{
  "norm_place": "pre",
  "bias": "none",
  "lr": 0.000756,
  "weight_decay": 0.58,
  "dataset": "wikipedia_en"
}
Each number is 50 + 12 x the weight over its row's rms, rounded and kept within 0 to 99. Layers, rows and columns count from 0. The size before them is the row's rms in percent of the matrix's.

# down: layer 10 MLP down (transposed), 512x128, rms 0.0775, rows 472-484, columns 0-127
# up: layer 10 MLP up, 512x128, rms 0.0912, rows 473-484, columns 0-127
down472 110:48 57 69 45 20 66 48 70 47 62 62 50 35 38 47 54 36 39 54 48 50 38 66 62 19 39 56 46 19 52 44 49 59 49 37 46 47 45 55 43 66 73 55 51 56 53 62 50 46 64 47 57 48 46 51 44 53 61 32 63 53 52 40 23 42 46 71 49 68 43 57 55 56 58 50 41 47 37 64 18 42 40 48 60 40 53 57 39 41 57 37 46 43 65 44 53 53 34 56 30 42 54 31 63 82 52 49 52 56 66 59 60 31 73 73 51 44 57 30 56 75 55 50 43 46 44 39 61
up473 107:51 52 45 54 35 65 60 43 37 63 53 58 51 52 49 46 33 56 49 55 62 35 39 47 58 54 63 56 36 52 50 57 64 55 48 55 58 53 43 41 57 26 71 69 37 45 45 45 65 58 35 71 54 34 37 55 46 24 64 74 74 32 48 42 54 37 59 48 49 39 41 59 69 43 25 43 48 43 65 33 40 42 57 38 54 53 66 68 54 55 40 55 64 32 63 63 51 43 38 40 55 16 59 43 70 53 36 43 77 54 35 68 62 64 40 35 40 55 66 53 54 54 48 50 55 59 19 59
down473 110:54 52 67 49 49 68 66 65 59 51 50 40 58 62 58 51 42 31 66 39 40 57 67 32 11 36 30 50 42 41 34 46 42 70 40 40 55 50 49 41 69 44 53 62 50 58 56 33 55 35 41 59 47 55 55 41 38 71 40 51 49 58 47 60 17 56 48 61 48 40 56 62 48 24 55 44 58 55 45 48 64 52 29 55 49 47 33 65 28 39 67 64 43 59 47 50 53 49 39 54 56 74 33 58 68 38 47 73 65 57 51 36 25 55 60 63 70 45 39 41 40 36 57 48 63 40 59 43
up474 098:46 45 49 54 65 50 56 69 40 44 65 51 53 43 48 41 29 36 56 31 57 52 60 50 59 39 48 60 62 33 47 48 39 37 43 48 40 43 51 37 33 60 68 42 53 70 49 38 41 65 44 67 59 45 47 39 49 28 70 64 24 36 39 43 45 47 57 53 71 50 56 49 25 47 66 26 74 41 48 56 31 45 57 46 54 56 36 57 21 46 61 64 62 44 44 56 45 54 30 58 68 54 47 61 66 57 50 24 73 40 62 55 37 60 70 59 31 72 38 29 57 38 49 45 36 52 58 52
down474 106:52 59 48 41 35 46 53 51 42 56 44 54 17 31 46 43 50 34 71 46 35 41 27 59 19 66 62 53 65 54 65 44 50 46 36 69 58 45 49 44 79 42 49 37 41 49 46 49 61 60 62 61 49 52 57 38 54 48 47 52 66 58 60 38 46 42 61 52 48 67 50 52 56 40 67 47 53 47 44 68 33 25 60 39 43 51 42 51 44 40 53 41 37 55 57 63 59 35 51 23 55 45 40 67 64 55 53 69 29 42 63 76 27 34 37 53 49 74 44 63 43 54 58 45 67 78 50 55
up475 091:56 49 81 33 55 44 67 38 26 59 34 65 38 64 46 51 57 56 39 60 68 55 31 73 48 47 64 43 78 69 36 54 54 52 36 63 63 35 42 52 67 44 55 53 43 56 43 51 38 63 66 60 55 32 38 42 50 29 35 46 67 46 32 36 35 40 52 33 62 71 52 33 41 46 45 62 52 56 84 38 42 64 56 55 41 50 59 69 60 50 42 50 52 36 35 46 44 56 68 32 44 56 26 63 64 55 39 70 56 69 49 57 44 45 46 49 47 56 38 50 55 64 38 61 53 46 55 54
down475 091:34 53 20 35 37 64 42 53 53 53 53 45 55 34 42 38 51 66 58 77 36 56 63 36 51 38 34 72 61 37 48 69 61 37 65 46 34 45 65 71 56 33 60 53 38 34 47 60 65 63 51 39 67 43 61 53 53 49 61 60 38 62 56 48 60 58 53 64 46 42 62 45 50 44 64 48 52 42 52 71 38 65 30 48 47 31 48 15 59 60 31 42 65 50 39 45 55 45 46 47 66 40 74 42 54 56 50 41 59 33 34 80 34 61 51 69 42 35 41 55 50 53 51 48 50 38 37 40
up476 105:63 64 78 53 50 42 44 63 51 53 50 49 70 66 30 38 60 63 42 54 49 54 44 42 48 62 46 56 64 30 58 29 43 54 49 52 57 35 38 57 59 53 40 58 50 46 39 35 49 41 61 71 56 47 47 58 52 45 38 45 71 45 59 71 29 65 54 31 47 44 56 53 43 44 34 32 70 48 44 63 45 56 66 31 72 51 53 31 39 45 59 47 55 45 69 39 51 19 78 60 55 55 37 57 56 81 50 69 68 47 27 42 36 74 47 45 51 60 51 40 44 60 41 48 43 71 48 40
down476 101:45 49 47 83 55 49 59 65 57 31 43 50 47 65 54 60 52 42 56 33 66 49 68 40 82 61 52 51 36 42 44 39 49 66 50 58 34 50 29 36 54 52 64 59 30 44 57 24 60 48 43 44 42 36 61 43 30 52 49 33 38 63 54 58 63 33 38 70 43 54 49 39 79 34 41 40 42 54 56 55 52 50 69 51 76 41 27 57 44 49 54 47 43 56 43 64 62 60 49 43 31 61 68 45 57 50 75 43 56 43 37 48 46 51 59 49 66 30 49 51 68 31 58 37 25 48 61 45
up477 104:66 53 74 51 42 50 34 40 54 49 62 46 58 50 36 54 53 59 44 49 45 38 53 44 42 60 44 46 63 59 61 51 57 58 45 56 50 25 53 69 54 32 60 41 26 50 66 70 65 51 43 60 52 75 61 54 63 35 53 56 48 42 55 42 61 48 45 47 36 37 51 14 71 46 49 53 38 31 54 33 50 71 48 48 50 48 56 72 46 64 72 52 28 52 43 39 43 34 34 59 48 87 40 48 36 31 66 60 54 70 47 47 43 31 45 51 40 48 48 57 64 58 50 23 61 31 60 60
down477 103:37 50 38 48 52 44 55 40 42 54 57 34 37 35 54 58 63 42 38 46 47 53 55 57 06 47 55 48 39 37 23 51 38 49 44 44 67 33 34 44 52 62 48 54 49 43 45 44 57 67 58 46 46 30 39 44 50 64 50 35 57 35 61 60 48 70 70 44 50 64 37 48 36 33 31 50 38 70 49 73 46 30 56 44 62 56 36 57 62 60 44 66 41 55 52 47 52 72 72 58 53 25 70 42 61 71 51 62 65 44 67 45 49 44 61 48 71 70 59 44 42 69 64 58 39 43 46 63
up478 105:50 47 69 48 40 36 67 38 41 57 58 39 86 67 41 50 18 47 49 47 55 53 37 32 61 55 69 70 43 61 47 44 48 42 47 29 57 58 37 51 57 50 48 48 40 48 50 57 35 51 48 50 44 45 68 44 22 37 54 76 65 34 58 63 48 61 52 28 65 54 44 38 66 77 43 35 42 44 60 30 45 48 38 47 48 51 44 57 58 56 58 43 35 55 43 42 61 30 54 47 51 42 26 46 41 76 70 52 68 51 51 76 50 59 42 50 37 33 66 57 44 40 64 49 55 56 63 41
down478 095:60 51 56 26 26 52 41 61 58 59 43 42 50 63 44 45 33 52 59 54 36 40 70 44 77 48 41 77 45 59 51 66 40 55 55 43 42 49 63 45 59 37 30 69 72 44 55 33 52 71 70 36 52 39 55 43 46 56 49 68 26 39 57 59 35 44 46 54 54 44 41 42 40 42 41 52 39 58 53 48 69 49 48 58 32 56 59 49 84 55 34 53 66 56 53 48 47 20 58 35 43 52 18 49 72 37 72 57 42 50 57 50 41 53 55 58 59 45 55 62 60 44 53 45 56 22 62 47
up479 097:55 48 33 46 56 55 55 35 68 56 45 64 51 54 42 59 57 40 46 32 44 62 23 47 41 58 76 47 52 20 50 38 71 52 48 56 68 50 48 63 44 63 70 48 35 51 52 66 64 53 56 63 60 50 43 43 54 37 47 47 59 41 43 59 36 27 47 46 62 41 50 43 55 62 45 61 52 67 33 65 28 37 53 40 41 59 45 40 58 81 75 57 41 26 36 51 80 30 56 49 39 52 34 42 48 55 47 68 53 50 34 37 48 67 53 44 48 48 79 59 54 49 51 50 59 40 61 25
down479 092:49 46 54 50 49 58 52 53 40 30 39 46 57 60 62 44 53 44 53 59 77 35 45 39 46 69 33 56 42 51 41 54 37 58 38 24 52 51 31 50 58 60 51 30 50 58 57 36 62 55 33 34 32 60 61 35 65 49 54 53 53 62 77 69 50 41 33 65 28 43 54 49 56 51 41 44 64 45 54 48 54 48 50 54 41 51 55 52 60 83 54 85 65 39 48 64 73 15 60 33 27 26 43 47 45 52 57 33 43 59 56 43 53 55 46 46 54 36 56 55 67 53 57 70 57 52 65 43
up480 107:44 61 69 48 32 40 42 50 44 38 41 56 28 32 28 48 44 64 51 48 60 41 43 58 46 50 51 69 69 19 28 57 75 25 57 51 76 32 50 55 71 56 38 68 70 55 59 68 37 45 46 47 63 46 09 48 49 36 46 60 34 49 48 34 64 51 44 51 38 54 41 55 56 44 68 46 68 37 49 53 53 34 41 58 50 56 34 44 36 54 65 78 53 32 43 45 52 57 47 37 45 43 47 43 40 63 50 60 54 57 61 61 51 54 58 35 49 63 50 50 64 38 47 56 69 48 46 50
down480 105:46 38 55 63 52 65 67 36 67 53 59 67 38 54 45 61 47 58 44 74 59 47 60 61 64 40 53 24 49 55 42 59 26 65 38 48 29 50 51 52 52 26 54 49 58 59 25 45 84 38 58 57 48 50 59 50 60 49 63 54 56 56 53 55 59 59 67 67 68 38 67 18 34 58 49 68 51 39 47 41 34 65 40 30 42 58 45 63 62 44 40 31 72 56 44 51 48 13 55 55 53 40 53 49 68 30 50 49 51 52 43 55 44 40 39 32 49 48 53 48 55 47 46 56 46 71 56 45
up481 097:49 35 44 48 36 40 34 61 50 59 50 57 41 38 49 31 48 59 39 45 50 66 20 77 46 65 44 57 83 44 55 39 46 49 63 49 74 45 58 55 60 37 53 47 56 24 40 52 50 30 55 48 58 58 37 53 53 54 62 47 65 57 67 81 56 45 37 44 32 68 50 53 40 36 57 25 48 72 68 57 47 65 54 47 54 31 61 58 48 36 40 74 53 38 58 53 34 42 50 41 45 55 58 38 29 64 52 53 53 37 51 50 59 62 49 51 44 32 49 48 55 30 58 79 63 64 62 46
down481 100:45 66 66 56 53 59 53 39 62 50 47 23 47 58 48 42 48 38 82 76 58 22 68 25 56 21 44 43 26 63 38 58 48 55 36 69 53 45 47 47 50 54 53 56 44 45 48 44 46 47 61 54 51 62 43 58 37 49 37 48 43 47 46 46 61 59 77 48 45 54 44 42 56 82 52 65 43 18 45 51 64 35 41 51 50 64 52 36 52 42 41 52 48 60 56 54 72 49 48 48 48 54 29 45 78 49 51 43 65 57 51 71 24 47 52 40 46 55 53 52 49 70 52 28 39 35 46 63
up482 101:53 51 51 61 46 58 25 51 25 47 48 49 40 39 55 64 51 58 64 29 74 32 49 45 41 60 53 54 48 42 49 63 68 44 59 33 41 62 34 28 52 47 49 45 51 34 50 49 48 55 41 49 59 60 52 46 36 42 40 37 54 47 68 65 48 72 54 39 41 62 50 60 70 69 52 45 56 53 62 53 57 58 79 38 52 34 58 46 34 48 41 48 57 51 52 51 68 36 49 31 16 24 35 28 37 69 50 48 39 67 35 67 41 53 40 61 57 39 63 64 41 39 66 65 47 32 57 29
down482 099:63 54 52 17 59 70 60 67 60 48 54 39 63 40 27 58 46 32 47 56 34 77 61 51 40 54 35 42 56 56 41 50 36 34 58 49 45 57 65 60 63 54 48 44 41 45 39 50 59 69 64 51 49 43 46 52 58 49 73 59 39 50 25 21 41 33 66 65 46 56 52 42 29 46 45 55 47 35 30 65 58 43 43 55 38 49 56 55 68 54 42 54 49 23 48 56 43 38 36 60 64 42 60 66 54 52 31 48 60 47 55 41 48 63 73 22 35 53 37 72 69 49 47 47 55 52 50 67
up483 101:55 53 76 59 47 50 51 28 50 50 61 45 74 51 41 58 28 46 47 64 41 33 41 38 49 55 29 69 81 46 48 59 31 60 48 70 47 69 48 46 46 61 61 41 64 50 49 28 57 19 68 62 49 55 35 26 23 41 54 39 47 49 57 48 54 47 53 49 48 44 53 58 47 47 56 45 54 31 52 43 37 67 49 48 47 61 37 55 42 52 31 37 59 23 60 33 30 43 54 65 41 42 49 54 57 55 77 48 56 30 35 58 36 51 57 55 45 58 70 43 57 42 60 62 55 57 29 61
down483 102:49 63 34 59 66 33 51 63 41 51 45 66 39 49 61 41 58 32 47 42 41 58 18 61 32 50 48 36 81 51 56 59 75 45 54 35 62 39 76 57 32 47 36 49 49 47 64 40 45 61 40 74 57 31 54 59 59 50 36 39 54 49 52 56 62 55 43 24 53 44 56 60 55 58 53 41 47 44 56 59 63 34 62 40 45 48 45 65 35 37 48 54 50 52 32 48 60 61 59 23 46 85 49 62 44 54 54 75 52 38 25 55 38 58 30 58 60 57 51 49 46 35 46 72 47 52 45 41
up484 109:72 52 40 46 46 69 54 53 54 52 66 46 54 73 41 58 34 48 39 29 58 48 44 68 48 48 37 34 63 33 49 55 59 42 35 54 53 47 52 58 72 62 38 57 51 51 45 75 39 44 37 45 49 55 60 49 40 49 43 50 41 61 76 43 68 44 75 35 51 60 57 45 65 33 44 60 84 48 57 41 59 29 52 33 82 47 38 69 53 43 59 50 32 49 62 49 67 36 39 63 60 61 55 38 49 34 37 70 49 29 65 56 55 56 39 56 19 49 43 49 45 40 59 34 41 48 49 46
down484 127:51 66 56 50 46 65 65 53 54 50 60 43 64 31 65 47 38 62 23 43 57 58 49 21 40 55 47 47 56 42 42 61 73 30 51 29 63 37 41 69 49 56 38 41 35 33 63 53 42 41 57 49 61 31 39 64 47 77 36 37 52 53 58 46 62 61 65 39 43 62 44 73 36 46 54 43 61 46 55 47 54 40 48 40 21 43 38 38 47 53 38 48 58 48 77 68 43 39 40 20 46 52 39 42 40 46 54 47 75 55 62 61 48 72 61 42 66 54 66 54 54 54 65 39 61 50 46 64